Weights of a small GPT-style language model, trained from scratch on English Wikipedia: 9.26M parameters, no biases in attention or MLP.
Each number is 500 + 40 x the weight over the matrix's rms, rounded and kept within 0 to 999. Layers, rows and columns count from 0. Numbers have three digits each.

# up: layer 14 MLP up, 640x160, rms 0.173, rows 394-448, columns 0-79
# down: layer 14 MLP down (transposed), 640x160, rms 0.164, rows 394-447, columns 0-79
# gate: layer 14 MLP gate, 640x160, rms 0.165, rows 395-448, columns 0-79
up394:533501548523517493464532504484425525534485525493546560558518471557447537501442460502493539551544497518519521444515500553542429429423529483505512501557517487463554482458502465492485439460526480496526470463509458508458504491399429453501514521
down394:497492510571508558491531505447493481505512461519568464471477529493488546481445408444499443489491528453521507488448520469537501500509446497507556515441472537495499469471539498516498516548459525543459562494498420473477533520507491498513508541
gate395:494493464466474519465544505515508462474485440533473576491550511528548514549550543496470543499536490467498595510502573482482466472451449513495489482514567466427479509477540548500527497509385451487538476532476463511522547523480584502537479505
up395:526497447446505516511501491510488479503439491563491491522530516501498496527499470495501524462488477525540426480507463475543528557477498461513469426480523474519476554503468489489474480498464579500540560494503507519531458524534441510488487455
down395:491443552519511444480467501461497563544507547429548408465476439515478522531519490531498465561516432504530522505503412503462518465559452600492574538471477557573529487475504517427501523511554510470470485456530505502555503495491506556478472501
gate396:499553495538406413567504486465546546497481450426414515489478460477521443559489542593479532474440461587441495512482473538487590384499579528494533485483452549503545540533481506504456461476500468443547525447461449510433564492523450459503496540
up396:510485438508560430462523573547528491510489487479489479559512558519467553519466515480445548563467481452443482508491518474465441526441443544510456523593426491519434517529483468490543476475500538447594444474537458541502494510499428504487438489
down396:504445508504498561503420539504555547409547455468502569460540561473478461506475532547509547532502492452454468559522558498560512477455468577522479482490460597435512509538483542528516505415443449495589481470517447566481443508518437523545423504
gate397:421487500496450447551509437474461468542499532502491528567550556479446435504417435421500512508460530571520469564412503409459480528496524473520423497471483534540500529519485512483435527505529592407540500448498483448495466455447484531488470536
up397:576439509490505492482525457536498525547526488456477538511537485475542502544564525503479524515512477487447517486524456433519423519535514491501463510514532484514538494441529504548534450505475432561499429543481479487437542521541502468479463484
down397:468512509509488494537476485442513501529509518520460481509562484537442500552553456534494536557495513464525490518523457533594472521504470530486455531491442472465446437490536448495445479590490561469552527400453541615579517560546438479475587543
gate398:474526504434520465531567511383439545535463507533500452411530512449482515495477445533476475453511464509495502550516446505445511516464511537477462484394501488525469493523489497488437443456457495446539484552499496524501567454431480509529500523
up398:450507418457476499478511575514484504503426442576418496506514551491472500389535447472533479512507505518536470528510445523496520581526501463476481485525488512500458513508496493432402463529476543490515482462581559573458489498536512521474495495
down398:486502457566454554491514527553488517489429458533503505509480474506468457459504478481610546468524461588543564531574579428469454650485519506475473563518476563540513466541483470493461566542460480439434497442510528540443433522567519524460566534
gate399:485516483575497557482556476508520485498515479498520556518499504538508475479495529483392527495479509526501560448493518489507454517539513490463543474500526484554575520495549453596569579546576481546569474484478497481485488455518590513458486460
up399:558478486500500516415481519479533539507565407504566575465464466457555455424453483487538528526451536523513507464464482570536500494540459537453516468478462466499496548462528501458549539512534493455556480512487509431437546473554598549525428526
down399:610487500475598553506492531483481520498459504502496546509547489446461581472515439577561446526558447503486493515503487584479531495411466539444514536443414517493548497470516471439480467459554557477488519483489451505538524461485480494480519459
gate400:506541518486483530620454475495493491537488552512478488515541514430489520469502513505520457556450405435469450499512509574498502482561548510465507503509522453503529512493480524570466511562486488496553478418513449511534509503495425461440461488
up400:475466537544551537556477547416529485525532589477448516463582513477433508459483525532556478580520430399462478486580545543524468561511591497477481550560479496438490531482501500553481450507448511532579501425478464503547499569553513482449539488
down400:512429561500436517513512550527503504474500456579546485546504519536470577508487524497519520522485497450500505476540525498508493580485515493471506481476492500449553477437467487505511490475466513539530485469492444478538538509538506576435496490
gate401:489551586490468464496505459505496507468475453471544578543456593514495552525469440512418456481440453473471462524505528561471490529566476487395513533537508515547480424538457520500525493510499418473459474481474597509539410540465589570496587454
up401:466457524503529465545546521487502528405480595603485528472523493547518509533491506479543511521498537576473498437449568477507541486558512474477455491535502516455555555515502457478541454451472518572443450507492446478486468456480462517530507475
down401:476458482465491524457508482533497605474499551518503488573555497475578468500576519556550485510470467557549540481565503499474428599546435520527490523446533504519513511540530483533503567464447476459558484452527466520530570463509518486517418442
gate402:510552486506464479500500532505566455519522487504465528510460516512551523476451506506483477505494503470421551496488498447541552472563546551500500476497536478522489556488543489540537548512477551518617513534459494542468491571565439491463572522
up402:485458506532532417529488531500509372496501540517513450481532418533462488606432494430476508512472477510515499559461474541451457397539499496497453473434493487508492518567452512527519489489539420522553509445477491473488459548469482502459487411
down402:498507488496494504520500536455469463561516492464472471552517505464543493561482521464540503483484551527494559507496515459471522519495504534478484462535546426510510548478532476497492459495613410506531492509580468546549442539564469524470600509
gate403:440498508537463466463432487452500511489535554488549525476448508537507527516536455476527480400514493526509457463461479500458484582476539575442443527447469602476506508506489500474472532556479535577536516535514492516465504532333527520472560489
up403:470454518536440517558586560498465432574536517483484442514534517538480476495595516487448512436480495435453424497542559422532511477554542536539511489422419474536499561486447509554507519485471517489457461536484473434502514501476510429475515439
down403:571570506467547516508536420502438471592494513486436580494576496444522464563449450459501446493522469546517456446517502444504531462477449468568504484485485480566488463493455501570420532478469488527500494510515613536530502464501495504460566444
gate404:501558508506425512489517505462544457476492507510463456525459559499497558450468486421528486529462493531416496485480546526536496478571505418455508552491497626421503522497460551458455535529556505510488490533533449563520495501462475459531470457
up404:484425458500530478498533569502483497380514519458501489530574504500510499537438526506521545499509498561575540468495570410483485485495549521460492465487549481526448460577467566503469514469550533535490488524385559478513465604445484431491440504
down404:510425486495464492518545531483526514431541463524533479474465561455515550497517475507519485562551473511507527517496452508468498502504445485543545464497448415517459483563475480479491472573522517435527451450530448539491530562475493472497439452
gate405:450565487470512607561491500455558519475460496467490449531579490467439442550520519442573568382524511515496512562484540511497539459530434501502472489492518446466503459563574482491495514528560416499570549522577461391405404483555484521533480500
up405:477547461452509546462589500477455579447496540550482546428489538483545511401478497486485417532472552494561555499512535527480561419445475454466447489490482497539427442508382549491518534544499496602543546504451555569558489520541515536499600579
down405:496472449464485477553569518509473459603491522530510530446509541540556520471453464515487490535452439514511536459574504532457481507478500468483495554443526458442515478482493550521576519514544547526573518475472551497458553363519461484475541480
gate406:505553452456472522466491541507563462506537516498466536499516541512446520404444506494493517524599529435518480465557442489505564483483557579494417574489492513541505466506454476487479477534470498536527418503565440402541476509483483462501493492
up406:597512482506461565451485461473586484487573542489464550517476506527542492520385506543502477507507429443459482534574500516467481468464537483529521538470500535457516506475515481480515545491518443453498496615558484397530528475584501569522449469
down406:454431528555466517461500485501528520541535493532510508560440504499481482531540482571509501539435537500485497526565541500459462475453498524549623568437495492549473537492484441519544494511487522548521561510450487470476448508467569535501521558
gate407:504522507533463397488466454403435457449489539520429489516529506501484415498472472520519468493507516479538524496457539524490449471544459461440487480475512476515556532521526525556489478488522461499474529523433474484493479553496499450428577499
up407:505538479566477524503421460505506420523500490450532464480478564435588584544496573434485561523414408506507514547541523516454546538449494483531541480462506506508530485412538563456536556517571464525407662468471501484494510496523524502504593439
down407:528465486470491494495555574449507482455547466569471519520510461536524522460459533482536511501560552474468492464495463474502605535542529446553546512475472476512534457479411502498476426517570508472527422469475525490501556485518492498516501551
gate408:484503468437491460419491530530507568515554546541499563439564459514478531572512485524467529499500448498496498475478468521484529480500573535505521546544472454450484459473485549524521545581500525483494461472525520511498555464517449457461434538
up408:446513537556434506465447526519473445529439459531450524508464513467436521503541554483492494496475458446500532419477498455531493541465533425520466572496505526487464552522515474424443507493533493472453548499508495489561480510493550484490539489
down408:543485532498571484483461477511492489572450527431513489480464441499480513510542522477467550472456499436493435489491523463491506514525475396491510452469493472463473605538531488451483453545491502536522531539580496509466474508444552491502520485
gate409:495580516483515513481431397496502462541546448522519477483543530553514466509481456489513419484498440543404548447482440496511415520518468492507473516492482457534478493454433548527528513453530487481498467427540483503529491602514473525543523494
up409:529449495487466494590562469518505489480539451523518555481547436456445410508508526503482472533428521481541546496508577474507517482468501495465494466487539497536531512524463524439458573525488497518503502512532552471476476444526508514457497528
down409:489531588555497498549503574517485563485554496392561530453525591501458507497518555483462540499477593501449459544522584469518507495534576544513500473521622496474426528534488505536495543499492514504501444515503512459495537460516520479502467499
gate410:569486537465559476524491487531491508539515484419476506485515482580510491518527437488524480473525564500521489515513525475483515492469557555490483464492540546505461567474549429438554575518396433502438525536451511508470543473472457512521511559
up410:470548459445483498494597521490496514535438548505493502539527516477451496507470492483491539455503451544470501475500449476513482496490475548481401429552497514473490506504517485575463480491486542526529502470539551421495447501513468498455446497
down410:539540480462427568477504533455467499438520500491480494498498509463504565450496443501527513543457485492544471485478464493549468497509474492528484492516500458539447519474535512604490526552467523486549488474506431508522447501490423493492480489
gate411:494526534537453474459504480471540452529463479508545507491524524535520506447434467470540485545545513533402507486535514629458509496532535506530498480590508539434475473478450506452439503483384593516569520533516502536482462525483498454498525520
up411:420462508545526510493490521486499450438470488454500553451469470451552490567483519506481466588471499503479530599455556493473542547513458508483524451526612519451485525417497499493513520525507501447496520517443576475522428443509463473471490495
down411:541430545522512477508523480552456525484512526503564549537541510541516428540516472488523493557525502501497506463440539437479534431564427525501525520531533576496498594507491458495500476569559424435502451528476495452520471509531452452477434455
gate412:529443457510476476481505525466490499469470502478530552436523519512510564496474512452499568463494513512500497532521494578506501497560539548465490506416570509472464507565568417479512493506536501552494511533599562486550509536511648431523502479
up412:550532465474509536459494417551531518499502576502545529536488568479493576524501412576553462541493488506444541471502527514463461453488530500531470497490440538565478485437538488457504491518497568497512522580527527502493487508459488489451513495
down412:532495526486568459454492470495536538436521478566437547508505444529500422497519513480553477531490524453535475552515518480537502527522518551451520492517447510550459481515515409486548434534462500443489457533435573469465499519531480488452529597
gate413:475496513428472498520431516481536481552469456483485542515452549559515415488532537474438495552457493544471456515496556493498475549490497587560472526421502518486531452517583462510526491476507467508493482447536497485451495478484495541547540446
up413:556445500443470572503552542501494561564510570531531592521558440518539593411483544502418485487495451495491470457518479476554521461533474503541449488463442535524473522435499540497466493524518551528519459404547523467554524572536522450484456437
down413:519461468475497568561505522510557497419481455545518493450568506555522571450514480473513523449503462465439511417506514483499564507541417481409533433496487442474516488474520502512509524483507499490524456481502428454528550548490491509525556434
gate414:515497466506526499543501485469527500536454523536504484454541544521539518480470469474392461393521551511470467567558474478524486462534532492560477532497557483570503492503494565522483549513502482515509475554458525528453456448472451528558523545
up414:533467553474468456512502478436513517457491453472515519507508503512456462456556498556521485551486476533560469480481496543484588506457505486562591547532540486553553476517436505519481495544523534452462497513503550526488474530443502491576466481
down414:403507498609464436494453508452541498460528527439518511517542508495561485469571494546471493510581499570494495525506446485489564501529520503500498471453537527512493528506428472610493505512443443515498447489525549533451553493450459526517436538
gate415:539457426451524451474430474552485447532478493459468516490511539518496477510480488574528446518484553383491580473512535562514513527549446434579475509465476447485420462474530498497514467530506540553569510475537494418470549457510497546500474543
up415:468562461433505531519471479439465492464520483483526485541474461498508510536513499503541453492513480441507466462443469441510499504521510458474495595453546521437480481453432503585451514557523516552501527465462523378521448495543504429502524522
down415:489478438460500444552477434553454468543565521430519536518444486454507514444499545474495458477422493420498556540500478493478509536492471510518481589532430459507437493456464452480463558486543566535541477524512534453439499483437418484541467480
gate416:514514512528462552490538521491493450490504457486485535498512537500482487501465517459467482486484480479540556490514520530477529525518511511478473535563528504539486485511524483534488485549492486555451527491503543483471519439449472558482500456
up416:581401617404419513530492566388538508449535521417488487455461540557499435586562476514463527466504456496484577442449447450396502431470480515529519550540493466587510363640586510454502499458508539533538506497521404531442464471464468540484478463
down416:553403582394431584542531490385402554510471467360506461402461433548460382706530467517556443456518500534538490407444416444509503465503515463492438523452400542526503402599609506429465536505587627509446449468628435521490424490546484583563361549
gate417:486582459475453485486423465542511477485466496498508491538464503536538493518519505426493534537448451506528502526508495409513477423518495564509552486471550510502557543409472567450557517416554516553462496456509483525478508520510490512471481512
up417:529520528488527448515482592449519478503538531428539494519553458539483526527528615536501553444482488524510464458543516539510452492457501524483517495536532546522473487561506500496499538501563516491569521530498490460600556523493520487498514517
down417:440532460536535526429484431564503484498462500533443562456479602461494466466473464444555486557456484501492472530479457447514513461513479490538575535462469511453496489423478473518502485522480519551492501488500544514404496452458484482467504514
gate418:490507459463466453459554406545484597495509494504465476490448543539491546499568522515458444479484516461502440536533549513506465411434488602508467496529491555475451518543502519553504544471440513545506448444516514501499468490512513416452538565
up418:511534438512483525505523489580480403485480523451528532531439467473507472477460498506514454507415517392438560456455540517417458465558457504516502479516474463524485499477595492483561486476569497513445501516490567538540555474544450506452471530
down418:497506523550585499491473440479517469546535540462479568505508489440520494444437525525471494508452523516448431494442485500465496445541504446504422484534461508481475547486509515541424447532487522505472507461466502476546519545496448491494469531
gate419:489531509471516499527530441548444494565474448476556499466558509539489498450495461534518519427465495460524511532491512570509534479525530494419459504464442452580543511506516503539500545466497477476480558491479487541482530538498535469539557537
up419:496527527462509527540550456536538482510552453456459454495505484453436527498530544453523500508490513492404491535513506560549471519501564508522493504505557509463500490471505494525549503547521423518516554472504500489490478522602597461536534450
down419:450448494573536482583495490512584483456523535529512527485481484431442468566495503530459505492530502505369400533537437467541492486517434508493500398458531491488482509452412441489551527458520519508493542460501534459518476461500479479487491498
gate420:511553484495503514448546451468445528481511465506558488515490505544494465431494467513460504529518565554499502490422492497523506522521497492485455476482465493502484465562550468424532509518492497506464450504535472529508437494474566480451571498
up420:472471540526487458528506501430513504503526539546545504552432507525509510479516475440502514506537438491477510545484476425540463483525510473524509543488472564419495448509539442553564529517420566550472512533509488499469518493569519494557530491
down420:463477528523492516462545525470520513463558513488533458518468485509538511484543520521479482487528529486440477545458464506537537496495524408511510430496472490461546546445461519472507561516505500493480520507456475466539548573481490489457476514
gate421:435495481425479383435441477516433540501473490501428512510547585375429503482527546493415519424459489552460498501428447514538540494532545538405431502505453528532492558448486469543531534571529464496487485526477532537486510463455610499481492530
up421:441439482491548500533429544531531506523571515445545471479519482485413440511397484478565462411504466489492515493535527483447529486481490510418484503491549487465433482495567465527432490568491545508533518486492489455479472457534493471522453476
down421:542522507497485499565432544552473471494458503452474524498521498596451550529443492448471525511497433432489591528529463511508534527493532441377525499502458507547529530462424520463493471488483531554531504519545527430493470492462419516493518407
gate422:477489487514472437467500503491559527459482489440506550454492505418484485466455543467513444512490555491521530516551514548513522464544536457487504543470496508499519486486527469487501556570552560534480576513518484537504501436536530540523412555
up422:527510423536532552543485537421533477503464480489439501488452487493562538428511366490479467476512526446471486508578488518544508467480425505469480491481499457570530531448576471470451498501517614458586541462465521517505534484506445574518475472
down422:470529483568475521475488542455449525530544473475594596485468488528429517461473525510453515506532513557548526450496487426605490451534492469487498524572525456467491528465577562493413468539583518390580520429499518446494538556520467551536573512
gate423:492512522570459451508487498491460516501484508464436491443458467461497475521525503518495577461482473435506494589440458534454516540501550522470461502517551497526525527479548525532489482438496458450479481520573474443544395509433503541484508534
up423:458486529467538532521524490535509504458448513475496493568549508503505478532493497501532484514450433461487475433520501478521500497507428539468499481450470545488474560440475478495475513495524541443498588532458450453486505469498463514441584501
down423:477557491556492492473437484509461484548517506470451497453459487502454440495531579508461475463462508490494517520431485514546459466498511469496541511484502531488446567523491530496511495524542530510454486482482490510499480492419530485478504557
gate424:501521543494513513461532512520544555558547519469567500449568550487458501472504543477441537500466484581541557444500473447507477426486487458477491514489508482464507496475491511485537476505481477550520493445418432517493511477483413504434505511
up424:446437476506504463578527506515501486463485353516529438470499495491592424482481413450459541469463479471476462474528449483384484512526460501519499481626516422467468522518478559491499480514471500500513447543543532511475511503505477479525508532
down424:521462549539466534472451443520474445471503534525541496550578532486563436431530543496541540537464505585439495525452463504593492529555571508503469513478421427520465569503499497515483496523461550528487444483502512509484541512475471456565551545
gate425:461503522528545478500515423482485509539475558534449587476484543477557467488487531502497501516518469515437544519424478526518445488457567445557485540479581452527525460500486477445514545487483503536487535528547517586520546566554547482501417513
up425:433474443491537450547498443520481531548473516463594560440497511480482491515500552536400485511543427514533564388537472428611487508484548508561540518560490453460569503438575516477454482438503490484500440528508444494533512443528453532545522513
down425:540487480540506557484442422475487479538451469508569424552473503468474506496547502491488462489554427521541525561532476554581482529429478545455584466523427494513552526468546479438478581422548487502601486438499437560450512476532515523437518534
gate426:596448468447398507466493436459390440572448504548591447469455490454512548416497442396479481489457547494498554537510491496564497529560523525509535535446445489467486475445475519537531455507484523471521557501541491535501533435483587498479439499
up426:487445521554510533494538541529552503491531494440511430479525557489494459480480487493487380482414504524517425524427463474514499524458544506507569531527498507511498560578490497518439501520501506517528472492443545453510494491444503454474522548
down426:557472464471478494556605567413433466493533500488491493523439460442525489508484446359435518474476522489513546502552511539472472483472571498469485483445450504413520458416556485515445487492483517420541496516546456485565490452499441551517471484
gate427:484490471481444522479515438483501526469549489514495514490529531453452477536565513455528522496493522535460494531558489491582506527482518470448523527492530547503546530498578530465422457534526574459490561523543464526530543466448427536532523532
up427:463485534489493508547505566471469526512387485444519521506511457485533568494514539537507537562501503482385472467495543481568502502487477510463526521493557576415517505501457503540480508505418497555493473576447437493610432523403527522453529489
down427:547501483469493530550548533534561530516473484476429570531473518488554538552457477488512511539519545457454572510564527427452513508511427545519505492530544516430553487499542514493554540531518437509487460503398516444526448588522506578459499508
gate428:490524537492500565501494537490555572510524534495452505456561497538500550528505550500427454545489505493455485481539507520435532520549495495537517483480531558493495492489437487538419483453520508512482531481483544472508496562506554478483584467
up428:501454441495535454527452508545535466564477506486502581553452486516490472568498501534476511483589462449561521472371514545545522507545424492442476543570550451471531568435462546466527539504504536453455466493554562467499490442469480449525472547
down428:440467521455556480450473486500538545482469516460473501478505517526455466478405512544524560458492515451538511521526483500536522564559448507503476540516523521523502557482464516448528560510564473520504475519480490510475488456537518453493488557
gate429:524541583544477530479458470502579519475452531521509458498477511437500482457534484491498547501575474553433453569478544522500456473465582423555488515530492533561471385385487493511499487454504509538540531464481519499504400545483522516515505553
up429:506498422500505474505517532492484445404469499450516480492497537395492488509539452520469517561524479412442552507523513459425480460525478504507572431508478432496514423476447487478493515523545549576428490501516518459475511423526488517480498522
down429:522483522469530569552496531434532473585493447496521426504522485542506455482500439533474474506460524508550516524567502500467450455500447511534470505459487544453596517513510474509511519531531516499507437521539482446510536523562501492510538479
gate430:476495529520493499624489472434422584489556570513441528517482560531520496540485515492522455473521533438477478568575461507474535519542404524513500572465475549532473463474530423542435453467530511441440428518517554450440483430437503476544467448
up430:477559518416485497461512444516429603495531501462524542518449523502598490445520457524496470520483463545581472460380460530500536569556498537557516452480533473409504510487465483508499547511533514503523509452556483507452500508462510475473534477
down430:454536512518526564523477523508513501526476468407563521479485546492526459463557502446457432541522485472461464455508499517460471593512555500510524354507417500391508508466505420527554507491556508475487483531519533519548479434373514563531466478
gate431:521471465554560521464481448457545505639529554470499464446507491524491483493467538492482509474424480541494561457484430523470444503430468473463456488494434455502511489459498485530508569542459544481536547529530451474466473530439510507547534520
up431:490492454439533547458451509472493496601486486545512444475518494500429464455467459412457464575451556456451412486485511428510486510496481499600416482463495462535486431532545473459465523554473497495475538460475563478426508513490474520529476505
down431:486532506490500557467451457519522522507484557480494526470478450475453525490526556526480538508471533536464460538458602473491527463499498511611503464479565474519548495512433415501496512524431533566487529462497556544482499397488543539512528524
gate432:481509574546469486470494495455543473489520514458464453423617543557477543480519520553485505530508474482496481571571543518481469487470479483492473530535460475546569519392480446573466480500518503496429549490502472483481500515489432478541452527
up432:479509509485500476467475550498514479516569541513489445509533535526493510546544481490550466470462426551481498437479459419447447483521520514562500481517503527513465541525511455447565461430473460465417509526539561430500505471526495508518469428
down432:529467506504486467456483490433445479531572484489546454504530469502478533474457511452560426504456454528431553454495530528500599520457527533484523519511493520505523475555488478564494487454474578437508466581448446405534487537491506564430572564
gate433:494546477548520592511508475471471488486553472543473516467489505544482428481525494516554437523491517515514473544510557435476519593538498544518414517541563523390511539517537496493521498547550539475486487433530483500531481463633485484496429510
up433:457521494553497520513504510503498464473523520473495476509542518473516524592489490557532499484510581489550524450528537501494493529512497455535463489574468437497499548537473496438443448521500458534568574497500522485445497535516523439436559443
down433:528465470480454446508454498531582499513549578466498551509517484497510534531444495513503532476489516524429510507493500509472513524473517459516426507469542522467439441489513517458526504593469482464465517475508594468551497536560480521497454483
gate434:485482508464524452539526462512542543573474562468495483455572503448559482611405492526488541499491523504502498491516468525499601477578448492472497447501516528474486540532507461508490471486487467463519569568501508505451514437483501484505526465
up434:566536497506572453574501556569475498465510476576474474532469521365482471472454543516543492483500529487485456555525547535514491414568467546523549503501511438499531476557490525462501514492545460455453557527510509527556511476504514508452476568
down434:469507435548433580552551501437469484521496426573501432472520516516459591451522469545527465529521427510537483452575529497519532563532478507560484501489558494505501478494473495486481493449539530500492534448468486491490557552525515545575529529
gate435:492469490562512510512477493518533456533537426415555496496529459480473565449505491452483489449493503506474498467539467560536486409577528476501500553472484484434474570534432505451455482514491519492484450539458518515554436472534535468411492529
up435:467433454510472518505537523450516483501522408462575494441512525523493402471495524463597513447475418545382491482546550491590520413513450513522582462522414532547488534507500508458509561500549520482485488459469480481583467555612483539498478561
down435:446488487518434579486527496461547479553481447486535528494554515503529456557539519482611487464454462536451519482527434546611497501479579444486510430530447531527512433501431516450545526561562523466443441437415439546506474535469477481536469495
gate436:493515550493511614542473478526430541503435535436549485503560524498484515445508445503524477541536519509493490520512445533521559544492500512428461448450566484508423498510466475492490441520522465494416496544490500474518431476501499475531526480
up436:470545564462478553459515619547530570468449508557532442507488509499456523540507517566511464483543537538538514497491518456486493457462515544486496475437497555417485492477546535471496428520446482504446521495488475534486528503490468486502463539
down436:579492474496526538545489555455437471565461487535516528433488518471493557525446502554493503592463511563510570560477538508426519425492421542494565514465496502493430467487474496470463476610532504457471498528464459548534485500497472492412550483
gate437:552442522603489477429500476465508519545528556581487445493549558487551463501568465496485531499558494489397499514486537469501455499502439516482485563496515466465573509545589486588476526499452473483513491501469495535521437474475490498461437520
up437:475479492529542521441496465375535444533554528572506496532492537494535538482497440473479486475537457504484495524495504472465500490546442498569458515485496487492486478506479543509460551482455523564515435527606472490536550497453567539516515505
down437:490564464494500494546453488528486549446480553565553422516499489479575413474523526531555484547496504508462498536493524531568524500492551528425587576530486544403560476419537437516486541462465484451454471556492568439463463477490520511519450498
gate438:533465414491508476500499583464495470464496542494535492510504564498479513573481476536484513469515511532519516446542515609470508532491467481520483533468490592445510519534528515531528509530484564468517550592499491534464471559480537512528514491
up438:469546562538442469557540491470512484481509514411443556459562496459395514493448567549516554450468452447472536545485530408513500525474517514538557463497548443500526487501514488434497515467500449539494461516540499508502491565522467482502539551
down438:561436529442461541528531579488539478520513475502552483484507518549516450533503485475506486442532506478474568430508502499546514527498521499518486530441492451533530485535558515504466406468449506509385469445546523581504480485523503513533541510
gate439:449471534456467552482522519463413473442524501460458506497523503527508497559499495550533501517533482475514531522518525513419500503448501548463519508402563483468502517442492454542471473542598471507507525540534503514491496521427544478494517530
up439:522477478544456517519427532453464482530491499511514512467495460491471484459479504459428433511508507538502492513554512519524491528579530478590450519534491539459435491485494482432520506467407489491391525497517525486512532494492506489478517474
down439:479522509556421493470451488410503482596495474449469516421526491517468527552377491499443509505526507505489495491483502438420529498507499460530480416487552515490526534459518442463529496449471464492485452471544545532481476501481492498465493490
gate440:518493519525475517521480486507503450513474484591509594516514511593511499406500524466496514492478570512513479534561501497542441490514467495609495513497468459483516480507520489497490556479521498474512452512577465476421496462519561493496504548
up440:491493467510488544532511501507547510474513522464589504482496516473538480540474506508468532438468547509462448427489583486550479456463437548580502599475446469547499572502489505550535468538538471426481536507461503552473531572481527449488452482
down440:442587499511455561447536481466474441572501516493517442448507506487533530437454524456484490520512463590515468454557533434505517373499532527561524527520514460472535478516483452571534531493473535465392518540515442477511498508475487502490515520
gate441:446544462510484513521558493555553473526468529525577483518439566460418525488497505497454512482446544504516513524544470445509474522499553491460460490445509480547455557571467478563589511468437450464582534442470546530458478566541574509538492512
up441:494438459416513511552499537489554515507459485455488502484492467532489501499494424557439426593536521498547540486541565463417556480483520509540492480521519555465494505511549480564476437529524561489506533494449479533516561536499544478406583476
down441:498433556482483544429555545443443527475458480486516441448426499514572473569512465527516461514511507517486470473447505515493503519474481507482487433488446485468563445480542539483510551484509553433512465466535469508534509523496545437424432474
gate442:455496516458470450501458449494541436447556493515495521571587462598533452504529509502553464534492572502522461536550520556470461426544532450557503489413556469533518468512517486493514501555511506466523508469545464522467521535559442552526493494
up442:548530481524521502480486499524533483490501512562511456442395470612525513502510515508435560470442404558453458503452444535542525490489505499459532443507491521454517512538454564433440495508506499545598536474455532470547454535461470510505575528
down442:550466493513459559540545585462518541493467484468545534462537558442470554550517501520485555544469449456486511499466490475484544544486501483474484539535499532487482549503500459526478519519536523515452449534506478497515572481519437474489508488
gate443:506556497489486424585508446497549481517511506531490540519567504490563492552508533550499545468507504461470518533535504563492483520457458488511539525375484503454527489453470525440526489387507531487448496560487458406556491534518540540507523458
up443:531468534473541583551512531557463513547539519552451545494447509518562445493552505499502510518488434529430472495521513462427587522528417463543473521456536502551595473514514451481442468500449425561553504443490489500556481553500497520505485548
down443:492465485480514489517541489502493489522547531472446532493489521527489510470490515518443539520418526529541482472516473495500527463524468508465531506542499562581472504597568543476478497544509468525490565535478546533517450505536487426544544468
gate444:518498467475520420486471464484476458466458511477512537521445527417498504479410493505550480465465600550530559508449499520520440488486479508420505543485494544455505520477508554452493499530532466435530485454470507524449475517485493498526481462
up444:553478479591529466515479480514461465497508478524458552579474476438582546540559454497422517536527525457454447540585524509465468491559491472454458442497501532469529511543560560452528518580447528435538546495471462614507440480462521513528547515
down444:509426529500564506565427513479461504434465483545448502492439432454488498521547467494469527546422457423475500484585547504504545450447572461505499482571503560512453430589513553537573468506509514583535521415446473548505494538548432512518498463
gate445:432515498458558508467497463515506582497454525487481513528516457499408552451458501505478469486463548538467427532516495496510496471491491459484513501489481500521489513522482460497608504464430507543533446523585538495576529524493591500472508528
up445:462569482528476545566498487524500467480503518466462495481518496550501535489450538485555511541492470478506498514528490493524505499480564506481525489461533570521534529432540526443445497552517504520472501524453528528555481588479500472506538524
down445:511460478568439476578457508460493474483514517528523514419487513552551407539519459525531505433489552552498484464492555499553456478481555472494507558530471457490468468547463448503477498505542495565521527529462549487446527497529496525564541538
gate446:503521544465554576526571505492497484572492501508520590446527462483473458494481566498501450550482537502514467443417540452500472418453479545500440483595434465438488483499455497502511508464503503492540494526477493533526499473529458547484507516
up446:497475549451537474552484532497473494564458472483478546506533447554582485496493584506524368577547530507501418463452514506541511504476497523518452483523587517458518498509488501535472472503545477487454507583522558585457481546495506516508502505
down446:477513522532441551521535551542539540536453432547492484563492507503486573546447487472475482514498559447514449440512481506475496430464502511505507517401530466522509447498499491484522466493467509552583513517467438490508479513542492520481483496
gate447:549542467477578546468565445442552496529495485533470467563497476506479494476464481484517465526516548478498481548543519526478450539566500512480515468459481465491494490479510490445541526573510423576485499502508567453463485468479526488471531532
up447:530462530516475493504500560481513465458471508509513570495447520502482467538539488444520567507519478569495492566434502487511515501512463510499530524532578518530532541580513550393541500449489545474447534434511520508511491499553551520532499503
down447:431496467572466563509523482515509491471543540521517488458510513477527490596509515524539511504483514504411492423542534494509578434530470412475425505494549515498503521487523562462512544483399505513522527498529454506568498489526456479436517527
gate448:532478550523477477505484479492464471512514491486500551523540507565451515434473510530454454459560506498481467581580490513484443515472492435481498596501479512508517513463505478520535442544525526529464488505524517594489559493483531502458500448
up448:547489517454494529510452515530499571465550509536511483475519535503530544434475458516453422496538453540594546496516495473512511499561514437525464502560444458509509523558487494548488564473526526455454564501492526492484532533471505511481481460